python train.py --init_std_o=0.0122 --beta1=0.95 --doc_mask=true
Each number is 500 + 40 x the weight over its row's rms, rounded and kept within 0 to 999. Layers, rows and columns count from 0. Numbers have three digits each. The size before them is the row's rms in percent of the matrix's.

# up: layer 10 MLP up, 256x64, rms 0.148, rows 84-255, columns 32-63
# down: layer 10 MLP down (transposed), 256x64, rms 0.157, rows 84-255, columns 32-63
up84 085:441446474461457489423408536531555509544489445544514528526371482511489483499518508536514510481498
down84 098:579522518539513531606567512510454450471542480491514461461536504532512523520450593491527498537566
up85 093:512554500496518519454595553538495480536476527504512455594487543467534459489537542508418458499495
down85 120:583456480485467528407500502482475539535494531455501497538537543499493515476515419498378500507499
up86 131:463514495499532473475481521558498508487459554489448491528464409514603470475503507528487439451469
down86 120:451416484453524483435525508522534517507448591597493533525488469522532470474494559510565477415466
up87 100:426507508451505477490477505501468548517468578424452509580581434521565444481510490484462470511422
down87 115:435549522567460506507483545549531473499426468417478583486554524522482505527479490447521481488611
up88 098:510439533518568511442551521634527460471484499503437560467499585491548487542503482469481531542520
down88 085:547526524545496475547533519515455415530557397487532466511482567517482498453453465536435527500442
up89 098:457527525456505480503581501582486479460506481451471447483461559454569510507539503515507466599458
down89 108:491481462531545506609498512578521515448450501477463503450439517455488453522522463525585474528521
up90 090:487398462544456498503458515503485437487513410449551520465473470535479487522491460484508509436539
down90 091:542562501495418515491534502484533599512478472542512493507554542482470527448501532555461514591478
up91 106:564457474563444483475505478570535512500543536483436542506558544433571543504505553489525507478408
down91 104:504495522494543549426496517511520511502395422571408565494549499530472483468524480497500508500471
up92 092:515514435482430439505497477517515492517530451493454516509520500439458463559486489477474533516589
down92 098:552496538513483532470512564533484490509471510543533494489497468565546528436513462527533517476500
up93 085:478493529612410488526488520488448473461602456513406566489479458490534493470489447524551478469503
down93 089:546490431448547519518540430533566558516437433521526478487426487503493486472502547507480553496487
up94 101:455514501484493423500545556483548511450569468470521418507444539506433473500453553509525452419516
down94 086:532514578510421535506481511513491529453461500501533502432545437441530516530409473515496398515580
up95 095:438600500445536522485469490440487587549454517502501538511469541484569481533491452552480523541560
down95 094:563488529530542469494503464525562440508532469537513526545535479573439584441475486441458512496406
up96 107:548589526503607490563524501514501527548541541518558481479531507466516478571491501524559476484500
down96 111:528509530541419558462461510538465512427508513512552439492512441456519485467521519494520516479526
up97 099:457503422522501431493477462521508480492420467481538427468464419496470470413455461540507533476519
down97 113:520477585447446542486476555470448504465520523484471496516521518500543516582534430464513472460495
up98 099:473490493431521508491555495569509536534499447513467499543467392494523492532566547547474503452504
down98 090:557543534553496511570482473453492455409481516546542482473542491478513500530440416453521523526509
up99 084:519490557539552478549531509564559435442575563565502540440538548557486506516516472447465534522544
down99 069:459530525510510513481574520511502503580485440484467612537452491472460554426569465571507485480486
up100 081:475525460497523450511461536512495501543564467503474454448509539515508499445488512497453561540483
down100 090:445500573470496532493486505477554500449454538577485496527520440470500474541511517510538537500495
up101 116:579547546530464506545506486552489548509481548453566545525507569526424507495560431511587497469502
down101 118:502504476551518448576487454456498542421493474505536474498539443514534493411548543477498524527545
up102 095:474576532469503540511526554552547505539516567475528533546530504526553549501522544473532457536517
down102 088:475483521458433457572470581452535456543527481537545510454523396466470463508526515496534472501545
up103 100:468511488477449505504505532507511430503526544493521502503535552490483507497503455448396494534479
down103 097:519419425568503482514482539440493509499462425554466493547443521498547441556504522559495541515552
up104 116:474511462543430460490483492461533550518575477486517558490547590610471486538478470511453516525514
down104 105:510444466487498503532509513563525496463439485495527400483460475509468447468523534507483485487526
up105 108:527529524546486509567525583537494498517506556538519461554444494519567464461462535516557490526421
down105 188:487472529433454488572510575489473550470500548526503411462502501493507498523400492442562524550517
up106 128:450492499570510561540549478498467528520518536515519481502518524586535514504542452463506538496536
down106 117:503462483549457498439496523450430462443515529568464473554501572518479588488492549438552501493532
up107 103:532436473447449517511502520565485503459527502472453516458454485428429487515504423499435506415491
down107 099:466554548553515467469495504438483501493468454505519504540542467601506496517531595525571468560537
up108 105:532524529577535495525488522478509533492460615488503487431473457517516541471527466519542458445438
down108 115:553560521534523526479435538457533506505566579462518484451507470468511515497600445529510454495521
up109 099:459548494474543491487574570556488526536458516445526550512580515543502433511519469452449405495535
down109 090:467498497483489502514550538529505491465406435575539438521527442548458540428440564510528581461484
up110 104:486513418518495481472576484502554566482523502484498527568488465544540520571466442497470430573494
down110 111:547462495476445516496576464558542519467479582506444555518494518467548420474462526539513443534482
up111 091:487500452437530499436450394424560522476477478471478496566485532498469501485510483531541448506556
down111 083:503463500530507519554509451446468521533507462512532517356468509508529560516516448500490456522444
up112 096:461465438547476417517527540577475475524516438507496576456399504448492484476462485421525567504525
down112 110:547505501455440557488489444470558537482517502533518432451581470548519470504476499560472437453560
up113 083:460519543518479493467539543543566485513482440553548451552488495551524481594498542499456434527468
down113 086:461522587530490551522523559517437506470479468452531515559483532487491486498520549526507520493479
up114 113:504533569551496532517475471475588579532478524438546519511494502595549522534556531499540523482467
down114 120:507488443451492527466549428531512440448434439485541534433534494548539531494480473444501574501471
up115 112:433534461476482481427467520474541572473442549458500536503454500491538465446523499558569406471520
down115 117:446521469489521486457522468484495517484497588476511553514472466522522441516536466590499563451456
up116 090:491482454555497509522512457512526541565497491452505490507449490526525501515570456520490544484514
down116 083:555481463508486489381451476494518508450481480499551532516492495536545485505544584535506526467510
up117 085:429507524493585557457549544484453504515523575515475487516495436580458473473444526479414479525439
down117 083:496503513501455470489446555520518554451487348566517479463515459496521464509491538444493467541410
up118 109:553544532457543445468527595517526455464525506505414525553483504611528487551432513502524500518460
down118 104:478508502518515482537513477490577513509500507489480502470456494554467469517381580553484493553437
up119 094:480497467512567496437500522490489558483570538548539442515486460504416486501496490499519475500507
down119 095:500517508517517498557513441478527501430455494532508556475519524574557484498482468523468502468590
up120 106:554528523448543449508487511484522539460485587455445519518444511521509531515522511599498486505506
down120 117:551525530525501441481518531421510529522571544456492500515481468522475522526518511501497517599418
up121 078:441482491550477493508546458496521575511535508513562448496500492499528467485450477411486557498435
down121 090:517514485500529573478475531517427505476518529522455552544492515528493474502511587539589489555557
up122 115:505495567579490599544514550455490524530479535543468552464502522480542533503577523485478482447426
down122 122:496533496460541487562493595495539527590508549494498489455479479488465463482468482521477478553441
up123 097:482480528468496486528549445532394482535453555522489481422509515535550438507570522480487433549441
down123 101:513468497505454480513484508546574557467447493565523496472522458603513428581523515490504477458505
up124 093:557536506511502477538476479510550439455564433575505562486435525476481448539511498516545468465504
down124 087:453487477483489523503488550498424457565453544474475498473542515436452479426442506534497492527529
up125 096:457411491523547475479473492452491506505543455513520437530514513576507466477453463457427469473469
down125 092:449526481481502530448483518511525467564536510515447560533507514495536442460507511458442588541486
up126 097:468471522477471492558528509493459496542536404512516567490452510546462483500484517516465521571496
down126 106:521471493490513471434513505537487471473506557501472447504555545505493522519509528428514509419562
up127 090:520503481466507551527551551518491513578479439527554510470565563480468544591459488523472501483509
down127 090:454481488529524502498484485507487511444536596439481510554388534534506460525499557536486522432502
up128 109:549495506534494480527472534511541554517469488500434465496450564545543523516544478499614455472468
down128 097:569452479577519520509529531493513442547546433528509495534556486453497465517474532525503486491440
up129 083:471489519590520499495494509540454524537487515601494506419468543542517576562620580490512519500498
down129 084:475529546442464580505486532459541483463486504534529516544467482526521443482446462513429495545497
up130 105:430499526494519539508506476497537508550566498584496563526432493565487566548446498518444437469530
down130 089:501491459523461525477530498516532471472418394524505468475505484444491442450534537502529571481519
up131 092:477503478534503494456434456530487490474493498496449505497463447473484507460428516464464485483553
down131 075:501494455444471418429526461492468527461498534503498465509544512476499516545505487518464529510457
up132 104:499601497477504450499507481546502464499374499510542477497472482473434441545506519549528509516482
down132 097:511423516511572583543503508506554547507586446525489587500530509508547502512490539503513475505521
up133 087:483548457457507463496498525495438514476519487438530463461569569562548493474472512473533466580461
down133 091:495480482426513450499531487466522536530398570595479487516524567537490573583441510479487487423589
up134 107:498529510472573472553479563466489535499466531486442500500510515494546555481530494540537552463515
down134 105:511482549504455443543460487497506575514511663457462473532542553517485504408540529493495526509529
up135 086:534408494535488549507466540477505486457573544466522454493452536424519491493502480522537454545573
down135 080:473503509480488494390470512507534486455487482485474533538562410478477473450498381487509472477441
up136 095:512515519521549519594477544562535506578523421623467492576441514488535504496486495509529470457539
down136 119:575525510504427418533600457410523517508551556442521483449555502436488504516500449507480509505426
up137 093:528544584538491536461530520519504489511468479475445482546438411454434519542526524531517460440453
down137 085:493482436389535520467515460491476493474518521533485505416503541552501489492482527457513546515521
up138 104:456507500547511517482520518434503501539512544535577548604547458469452507500497495479495521472466
down138 111:517480496518539512556473515471417460456475507462530477500488529595551538575511550450502532507475
up139 100:500567531524561455498525485550579542507527555506550555556548529582535536505477504537455475480514
down139 114:491455498571439484521388457480482470519595562463493558560517512529522513486461507564465400515515
up140 086:464469496540508434494481540545491505535538444483563558526503541458480499539472601508442514529560
down140 081:475533504445523548434505462477516456475432437497488449471515463512450501436495396493491473439526
up141 095:476513537475506521523457519553441575416512484456556425515427446485484506516406492566497471519532
down141 087:524486504451479471457518482438532442523434516575443531470536498528487482437569451468495507479566
up142 119:605508503510510458533559563500477531546533578512456532493580521479541514532549486487496598544461
down142 110:578499480514491515534508518468444484493524531435498432489489468465496446585546455443471500534458
up143 088:505455428531493451553480394618481534480453514501503463515548517475486530496464534466496525518535
down143 087:463504516518477488457462547405544486551537458480492572499501472500515465474506439504484479472411
up144 105:503443493531513479464590522517514523454503503462459456555561528545581504529488443543558470497446
down144 096:496478532409473506503503493434521495491475534493468522551519502530558425518593504606465543457538
up145 107:465488471536468477398542560425510530479520548511458500491534524574549495465523533508463524506472
down145 103:472524482506523440543494484469490492615532508493524557516412520472511507592583484555435493548464
up146 112:509511498451407442472491519552555539537530457550555498456510477492427511573542537551500497528540
down146 115:487485498517546544530563485469437512405472469468522530532475532501547507472470514474492532432481
up147 097:457487466548514454481422433513488533499499436511532519548466470542534491516455443510453487513454
down147 083:488454488446463528476463485468494513486492471551507466504508499456504537357530443479500426564482
up148 088:492506547569510513546528542540568559502539541524542524500597480556464474482521476444527516503480
down148 093:528505463450425468482565443530490480514572532522521478505495510522506514441494470496492547501428
up149 081:561425545428536493572519562530481518493491525545597466468500477492486465563510530481554537484465
down149 076:444558468546451613448483420454532433515496529514442493503529547498527501444551467518431447483539
up150 113:496591538513541523488525525500447462599412520474497495536599539530485520564454505532519507482460
down150 109:445448521546414559460492555503586481437488483498516519446508465525509417470548565522509581508515
up151 103:546464502488502469569498516496512538497543478471511486484509503462458424451509541475489529499387
down151 104:565545501464510459403496490516493425451510464515481510540545500562482457421477485520464491440508
up152 115:514444507444410439457497488504485508472521494486460496488491529457492476454432508483456517457490
down152 104:476536499567578565540460494526506485488486455536534475466512425536497485553566483482522497556507
up153 107:529472488453479504582510518501539549499474506523495557492516519523475400500484521577488587425551
down153 115:510558534562487481457499522575488481521582486547542472533498533466491628539499494486534486580515
up154 098:556509505444484535541411468474434462535569537427499494533504534555451467454491444468547525494427
down154 097:525543534541522471467436524484513489519550499427490521447516455480475470487481534474587490526516
up155 086:468442407506499531462511473459429498536512491403490572531493526543460512578452501568497498541535
down155 079:483517467465456528539513533475549542494474412510598473452519452504473495482489439464464530484537
up156 111:547622505557545475534561554520509473516519536471506473494482527501506506490462543488492538514528
down156 102:500567480591486530534476554525449546503518539477491508489407451393509540478439551490455524520496
up157 111:452521512522505476493532549458540438477537475538488492493458558488495497512473567537488462434543
down157 109:464478521485486521535496461432477479391483486532491522586518526434563497500483595450541492531501
up158 083:450490439510449519491467492506504541494464444517536530466475429507499541412519546493524520486477
down158 086:552514497540467492554477524460528529628484576525524456444508472468453475545484482481478524456559
up159 095:550463472525464543447513476444521520550537524472564445483494588469464493531554542531567548545467
down159 091:521468519510403456532506543497478511484473517509503491518567436574506521511526453545497493602497
up160 100:551433533505549451518448547482485500470486555528518532466468546520521601509566542550520499557459
down160 106:457546509453460530486564505492566471426477455556505445501544427539498486467493464508557523490520
up161 104:543543483565503430471474501529499530514482500423480536545484510493532524525555417603499521514528
down161 104:371469521447425514438588460461487447467472481505491455451455524496480527489492496541500510441555
up162 100:485396498512548558488483469490505504502534529508572478495444470612519550527477481500479510529432
down162 093:501479508514544468487574545544446528414514463541487503488510493457455521513485536508414514537494
up163 098:510442498467478561500486498506413531526512455547509450512455514501523515519449522523378494483569
down163 095:460497522518514462426514550524563540515415430463500561478529489515486465447480418491599465528460
up164 101:557500508492517515536452515492544435504528511513466498531473547532531427473476503441575493557507
down164 094:597473467455504499563485516512460491485478417404499447473491444532504451484506445444441513498509
up165 088:489535412481441457468503564434430507453521581480512585510485524591545536483519447497471481512458
down165 087:509525466578514509587556515452498516474479470443508493512531515518508535407454489511502455565490
up166 105:509501541556575489546476545598467522514499544516524525540508489515516439453472484512450512542586
down166 081:457472528468444509455463502515543528546445455538501464452447511481470554525530533465517516438586
up167 091:531409476507595509555451550515515479537570530550516512548560526545563488563482540472458585525441
down167 078:563505504498448490451499509449477527454467489563545476466514428523488547450521433514479500590476
up168 106:514465506462491541442443507526460541479504389515565536458487455513533502468466478503560522488558
down168 109:492498470507451413602502449543486465555487507478464458530487479481504556565515489495395502527471
up169 106:555495520566554492509585560477475425483511459514458446537538493456543532487516453488452494521467
down169 116:469470463504573489495563538507520494496530442425401488485516557486548439492510471496455492479421
up170 107:469619473466552463499521538466508529483491483439509499515510502545470571501409517467544454532469
down170 097:501566483488572516535505528461497483567513492521496491471442468559437544450493512450532507537531
up171 095:506471508510514438449496511544454451510520596550537546530514502491480528525482522548461503530458
down171 091:542488490523511479488530531531451531475423521548508464499567512499425498502479490447522556492445
up172 104:515529544551534498535550458415497448480559525488435468531524475564471490509543443467494523511456
down172 111:479488528465580525553511411556480601447511492474490497498465489514474508476460570534495566538528
up173 094:517581500480531535426587498494487474480417537539492490537521544440563454509526490533498493500429
down173 125:515503439489531544488493488525493477581474562530469506515495513539542411482407460485528518443572
up174 111:486488466592436481511616533559560548503512468484436464498491508504546484506515456539486487504499
down174 109:440505500592470496449543539506549516503566537455504413532512486510486479540488535522544529516531
up175 096:545568517467512461517491568647554474495542508525472541475455499532446549461487544463476458503519
down175 078:478474566507487550536499545457550449511521464567471597493475524512536457535499509568527538570435
up176 102:473470466566468482451490485463539498478489531471563472503501577519451514527497495485490500478453
down176 102:538442575471504551476558473492476474528472491478533520529443467476508511466466514512543555535568
up177 093:475448475417445504447493482550556450503558438562498470473503428441473504495459467488539533482489
down177 112:523522496563530494540506449472450516501420456461502510496449508522488469501493591498429472472499
up178 094:489520487486459487566535461404449529517530408548495504498474520488555423431465506477459474530461
down178 094:503456494540475490476528515523409423540524570474433447442587429554488486522507469458543461515536
up179 099:525497490470554505482516518513468506416497510525487517535484552450434507455482502497512542532375
down179 094:563501463496470541519450506488460460462476482527496533510583474461486511533516514481461514501441
up180 095:478538448508430425465527485465504560434540523467504535455414495540463456502479412468497512435497
down180 090:550478562541434509483456550547515441448502495528431484460583539459497468468492536489439481507557
up181 099:496431464500511463436476456432504516496492537440499496494506470445449486478499532546458466574523
down181 089:461502487427468530439501462528485460408458410541516516455492521507487498421474472478488561412511
up182 116:421513490463498484558516472573515536549470566573528497544522564574544466562602526515444484497531
down182 109:520449479459465536563537538522493499493473512521486511456496515500476486560516465415529458536551
up183 106:526543479576449507558540591542525462452540564531526529481491494574485491578556515469508502482462
down183 109:510566516533428536507466535513510521516435440534503465480563466572419533476495467423478444480563
up184 092:528497495505467503497484524532397546553502538455548534531573535512558452452506499532528536513510
down184 087:546523498531463482567532413456501492502510550534469507500575480470447517557504499547471460544499
up185 081:506493529466528476399435485498525479482477525516533472449544580485441535517561516495518377525396
down185 085:476494484533466485578491545463517508497475564513478478490453462462474516565484508507472544442501
up186 090:557540497510448491504473504492500501455532396533555477502513446483538521508510442522473544464566
down186 117:463475512549527539519505539512520552578510584526480575542485581522530508532495589514550535508521
up187 105:456496540528525534513513540478450558572484487466482513540537549458530556433490507575416533535545
down187 109:551474548524513471508474480554466465453472520447555504495500486488533576511465448494440506494518
up188 099:438521563499462567480528475561533500474568472435412513510477511523541583496481463528473489505499
down188 095:583472501519489496528486483560395517481521406426572490519506534515496561557507472433462472574561
up189 131:520509510558523630535503502502490482621511526502529518475513512496581551502529498497514473497459
down189 139:494466485543541577577536470420501429533522429526532464444543487487522467548495510542444477544535
up190 114:511493513594468412495473516535485533355521433571540543533530514519553502515516518535492520497513
down190 109:488531432460509552464519516485541475653490524503468499477465458515482488461458435452441494492514
up191 085:505511466524540472502479475498455491562456454513491467484463509531563524563408519555498495522543
down191 092:482471553507461509490497541482568532483473445566493504541517509461492541439516462528501551539515
up192 099:509513490511558492480469553584549526485491569535515551529529550492522475449444431560479500522572
down192 098:453499484492462471510503463476485489486422606460435456515504510517524506531503431541539537584500
up193 079:504485496584482454509546569499542412449480447538497557489535486463477532438534498532527412583503
down193 087:525532532421528563518461514515474531528545614481531533525472484535531489541500535482417534425526
up194 114:524528480472512429486575507501507423529496528449494528529457545548556487491495538486502505534481
down194 099:533515508537522465513461493494489408467501536419499464467428550522565517475535587509506505513494
up195 095:508465491442480518464556439511435494498501433539542560508462491523463525523538484458471498411513
down195 098:480446497520450482525419526521498518495530419415484445433537482454497453452441480500515422561490
up196 098:528507524456527433514499470533588508520472484471451491530476450603523457488451552457524528503458
down196 090:505535555477534517520464427442538465510529459524558469535488457419541520488537543484483533537522
up197 099:530520570478538511598477522529517540519579454574464528489517511454536507496503546540539569550494
down197 092:517452510574481489466512496493544454505495525467540482541557497490504505419516438439493519484506
up198 108:506552443537548456517504472485478543568501556487469507455533554588584506464511537499521527513483
down198 113:460508498523489472557492488491452470501491528462510497472503439457517483508503503521449422487498
up199 091:585495530521477549454458581487545605503517512544561498502564519545458500473476571485491485571480
down199 098:501498485514551517558533485474473458484526520473496490548462452489539568546538513520546508419494
up200 091:525491483546502452438577598533472446468529461556476453425507453522477447453587500493479436484455
down200 086:499430508532551472635545462497490498516537506488411537470489484440510479517474548457421416498472
up201 094:509470514481493505536495491461596515486490437524480520475457545523461504541532473494539549467485
down201 096:519557491541455489480454518519457489511505532519530439492533518492471495430478453460449433551518
up202 102:497483491514554561511572491469490534542518527481532457496453434520462543503458527509460468466416
down202 096:502548497471538507466458475563530473534469416523484534435489573576501432536483517481470480594487
up203 091:543527467530507575518483537527448506486550481530495532592543550502573528528512532477484522556475
down203 075:556477523587558463494547531498489497505561549522506390528474498448507418511475498402530552503516
up204 097:442481571412520491457436471481521470463540497443470495489566448484491532485496441508499476539451
down204 079:528484560505454505498489565543468503411454515566473423488570540563503577473497521489511504548578
up205 122:447487447476428512449481486573463448464593450561540503483509509474488487543388470531485519480513
down205 121:583483541559557484528519534488558526529466492452498562544512445470478478485595520459485480530524
up206 109:439551509599476450461487485545551490470458492501499508471586550532462448535473428522484512480475
down206 118:570503503476443502464526475475486525561433482518517435424504494504437494430525508533491441541619
up207 108:533475562563461525548507515524463417564523544540563487539551510489490520487538520543523499489489
down207 103:491469437512518554453469523582550545516464413591546508478499474548485582543515530544539573476431
up208 110:493469509491442551520556512523533543518510473506497470459425457552514544542508472482522403466442
down208 111:530538506539513532473466456506506480444535502376593511476548492511460442547498536541574536479464
up209 111:432555490561516530487582576461469494523497516540525504539452540601522536459460496392485441510524
down209 101:518536533487404484535499520568468487501432531541523475518566496471501532500564427520484567507507
up210 098:432522437485557514524540480511544400466472510544516467570558548460495476484550475533489460524445
down210 089:577536518521450497493496550482499492486435430563518484480500514512472527516541513432472505475479
up211 131:513443504569547500498545540481468576478521532493420454485543468452489539481598471487501473485466
down211 135:449472540525489539503500504510498492520556470413380525446528537501470431508486482471519441512502
up212 092:468525426515544503520476455531545496481545534540528498524558512488506423448575612517486548543476
down212 084:589452559465516485501524527467486525504447448570560535461455491545470563535518453487479492528554
up213 095:526463465404526488509477457491410479521489414529519493549438345463486472501444497538526484500518
down213 087:476543575522442499488529544548599544529522531544497531477525592508508504508564516437482542468511
up214 096:487506508561535552449511500578499513524523553537474471475583540427543524544476519448568500479451
down214 117:515518496492462528469499522516462508499477460534387467566496545521509535492457438563476426542514
up215 090:446496483544561475465494494425500459430541561525450526452455460464512534488502468492469480557474
down215 101:548490494498526495581529513450458553480470524498533519476517485518497538524511586488435528513574
up216 090:474477492498542501501568533537559515529477539522507517539567515572466526509512536462505414459521
down216 086:526468511519520426525528540531406514448540587452526458561538529471528514452578469478463447517483
up217 109:469491489527497491508552551501527571521532491492575558552544523559552523556505504507434445480466
down217 111:552487477474444505431524449574479530545505451472552511554567455544537564474499519442502500506460
up218 082:487427585463533467466530500506487532500436566581500445503507546517443475538501552488493446505493
down218 089:492541435515430497507461525490506541513579395470477494474563479506522550451555521530469486485446
up219 116:481525478520521493549474480511527466510434609554443542572571533521545576513528531472503463555517
down219 108:459510493537538526573500548506514512472469504564531482462558539538535470509566540502491484562471
up220 108:435533558529506525552573605514541472462485598499541487503477532565516521493519501504510472512510
down220 111:474471496489477492501505481439565514462497461463527511537482507472446492471544486450495550463506
up221 091:495560522467547492602479540540590540524499480542470474537454457592554558560517449525501568509537
down221 091:504466417442420546529499543591466522417508458532501501499511528484542446429504564513535489506554
up222 101:479527511485494557499513570465532431501470455437513481515496490491445476540480564519411480539392
down222 110:442465529450439491550575554511471543424482548519471499466510482449507552462482487559506563517537
up223 125:478499484484504451555528502471455481527480468492495519540553467594437430520525480516448519479457
down223 122:464531447520428431472526485525445508473527425510473451509482522521461499472456508581520524507476
up224 104:445539487541493523525525448553555510499496540514459522536559533595516539504463515466529477504494
down224 102:467478528473440449557467528476584538489561489527519460409498515544485502448509498524568483437509
up225 080:473473460580501524523519494452482490445437549553529502549507536474512529450524455523481547539473
down225 077:537522466513522487438459511461485508527560525508465528441597540500449471499539532549458447494515
up226 104:521515477512489446490494430525495432495477500448444503417515514462400484491477435467509491487510
down226 093:491476533546463590557470525502535561477520417548549525538491540497570504498478559478495549602486
up227 105:525511499471536485524441501441489431485462528493496457542529494507540443434514481499548481446435
down227 104:506502523496444551528430544484517508478433470450556525546533568463544422451527514529463420508435
up228 077:471551510470480535461510464533484460457521545544429471532524520541476527446488428539504556471471
down228 099:460449530551541442528477564488476551523506438453525499489518480506477447559511563466551459542498
up229 092:512516475555484422503581449446528538479545516501453563483457523531493495468494415521527457529534
down229 081:523443503549454472475454539547536506537475534537533494480515518451490420519505485449515486418446
up230 095:536499468445496521429484499493513578551536494485599519576483490470535518512525541582517494519521
down230 090:425498477529529477562534441494484474430516495399447518497505577475480507526541507498490501476549
up231 115:467438499477493487511457560511522533480458421580449423478473578480491545443492528487515421525406
down231 110:520579471544519455586530483414445459491584514476502475513535485441527500554510433499471495491506
up232 101:556519499517552558540443492535503515481500484494475547456518528481459503433538416497518513464409
down232 103:511467566531470601494500517530522479510450468488488494473478473571516472544517441530544511501569
up233 094:547545542516523490520493459507494414573522516470491459525530447481457549519552461480527536519460
down233 111:493522479482572489456457450531506523483550552443492546513561500541474488477449482467508495590520
up234 087:530457436511461519508539491501455510525476430520501487495437521526501410462529521495461437558476
down234 088:459506450404514504529483470498474417492493570511444523503512483482524437533465498401486518464493
up235 097:504472464584464517476473534527490531568417487522536424567547527535546514452527430459506509486454
down235 094:430517489557475514474478473437564516508501467482469512541453564444490464540548638465461500518530
up236 097:538576494497527511536548523466510476446473480423509498445472533495517531431526507526529464442515
down236 101:463466522472487421466475514494634543489418421514484495462501523433519486552521391516510533510466
up237 102:553534502534459518485505579562524499483482547531449598438515561496530483511504504553577541556513
down237 095:564526488548430428554561505503519473537527534471469431473435490419524578475488439448451483512518
up238 112:461545540522513499519507446512509612540484575436550540484607546526535598517445476545472513502533
down238 099:494493506497496514568445557509498529467496524532513551491483514497541562500501524452512544520438
up239 103:532535447483466504426519609495523501485518546490496515506524523550494508528585564504535520525459
down239 080:488498501499465517533500450399462526472583470542476494523516494503517511551485513583491510515473
up240 092:465538574480525516506517540538413550516487594459492429432532542551464475484527554488554498480421
down240 081:519491541468436462461530504503525548510429422508578574481492437481548491495536471479527426433426
up241 088:526497474449460497510538513468465501521565381547519549459531473462503537477524540425421518554495
down241 087:517459581565538507574456528534481473498529545495479456513542540473479491480506441524538505527539
up242 090:483569535497495511520462474498459424499486419505480491455497425544484552519475494522428503492523
down242 099:501428473460468486485490571548516538506433581479539546518500534477537505418533463479524544520423
up243 088:463494432554552534477566552486478500522485543588521523497478542540435518527539562536505478551501
down243 078:495476559492412493503501507544534439500441464560510464554474538461477497519525468414462487479506
up244 098:500510516530522524546549489590512455523446465492454473484406456498479528494419537571520516424474
down244 092:481484460486554508506458513478453568499566501559524536521537532502508477530590464395505537551519
up245 090:469502492491453487503484552501548527504495467553554437566463561468519477586493479535493551543526
down245 094:497514476555554445413491500511514500517489506457502494476562472553488544401466426525537449491489
up246 095:499522499520466522485578554565532485480513448506527423541489414500498526558517554513448461528404
down246 108:475478516462475482457528503435525492486501635529454519502453558465450520548512453501490531519492
up247 101:404486552523526484455500538476578475490527483458466460517480588456581492495519502519487505558465
down247 093:434366476475481523447531512474452465499467438484464467516502524495566531478525476520478522448501
up248 127:509497528520550526547486482635517500503449469529544488517512567494501498561556499574520448478509
down248 111:535411504517579529514526542533434529522498411504508501452514501513449464541514600495529513434528
up249 117:495505553528591497522556478532477463548494509522563456548589522561459523529521505562504446483501
down249 109:456455540433541523472517474580452500504460532493456523487498513496562480486534516541535534559537
up250 089:539510512516413505501440507421482560559482456543458471511540476506516472472453517487528553483467
down250 091:418475500505493460535536494557506498502481406534563459505492480470555523523515520523508544503485
up251 095:476475511463516500560484449542501438543406509545543472543551465512428481495507513527471434430489
down251 086:511517538503506516437507533519462522437492426502457502500476539521473533472472474511519509586478
up252 089:503465501458549493528467539511485557515465508487474500568470545520472527529453487602533423461557
down252 099:448561487516530564484464456469469411453560466422501524501525502536490438483538522514459504467565
up253 091:432538555512481469544473429453519495471477489512514476493408465500503475481445442460485522423463
down253 098:549489448549507451486513520476466506505444466516451497463531471508493474559538505516488455520605
up254 101:479574477483474512547552464591589475480510473477569512481466509507508455559573488532540471489501
down254 099:465436590507451467512507588455499539541513426468509559597501452572506461525527456481562524455507
up255 088:480521538524480486490580496536503475538630502531502494536513507524528475493522561466510522594471
down255 081:543512534443506562482544499544487550514446476542531540506527444549497487545537576515456503470470